python train.py --d_mlp=896 --norm_place="pre" --attn_scale=0.125 --parallel_block=true --init_std_o=0.0 --optimizer="adamw" --warmup_steps=369 --train_tokens=295700000
Each number is 128 + 24 x the weight over the matrix's rms, rounded and kept within 0 to 255. Layers, rows and columns count from 0. Numbers have three digits each.

# layer 4 attention key, 256x224, rms 0.0853, rows 244-255, columns 0-55
126111078120146163134139130130113158151154144136168183117166098175134122123125097157115113139116147157138124162126157108140117109109116117157102161113086142131125121143
149100121125115132131130151143120106170133115178134149095124133116191101143103111153146109172158114159147113137144134157167097133143092140108104118120119096107125127147
147129141120108125121121112152103142129106158169126099150089096159137119147108148144094105156101101109129133141145137139153119071102097120114140135143156152178138119166
122129103119089130148145101114098096106117133102109142135129112139120110103129100100130143107161124129111117146100140125175098126126111132108142140119116127157170172166
115138112153127137121116155130115153136136135099157118153077134098124142128152127128122123131080137131075118139125098099104123088109124163149102139143117128131118101119
095122152135099132150135125111093155111138132137162157140177139148091141105136115085140114097128176135142122157088121110156142133133130138133147110091113137069140110123
141137159107136123139129080114195106150084114114081150146112186148114110131149134116110116176148148104120145153134138143123111155131106086115169133147136166153134148141
143148111114131152142147105144093165138110138154098139127105087126186105132135134116134102124150136136150137130135105104148109116146107120088116084137110136157160134174
094107068109130118102116103085133137163132116146103105086120127069161102154122139165072140146118149145144087177131144151146110120136142088083117094132155117164089110129
127107126134124072134107130168109088103118119140150101161141162103131142137084142093126158135138137105123112090082148143131117124142123131103133136134145080118150124131
117146133154118085115089116121139143153127151101093117128124124104137116119161151120153143120145157137094117104136120173109105159148124135072170101116121090138152144137
113147158151093176117125132101104170135111122121127127133128160111060120109101155103166147102087127165083101112142134134138154130108118120164152108155132149169155107111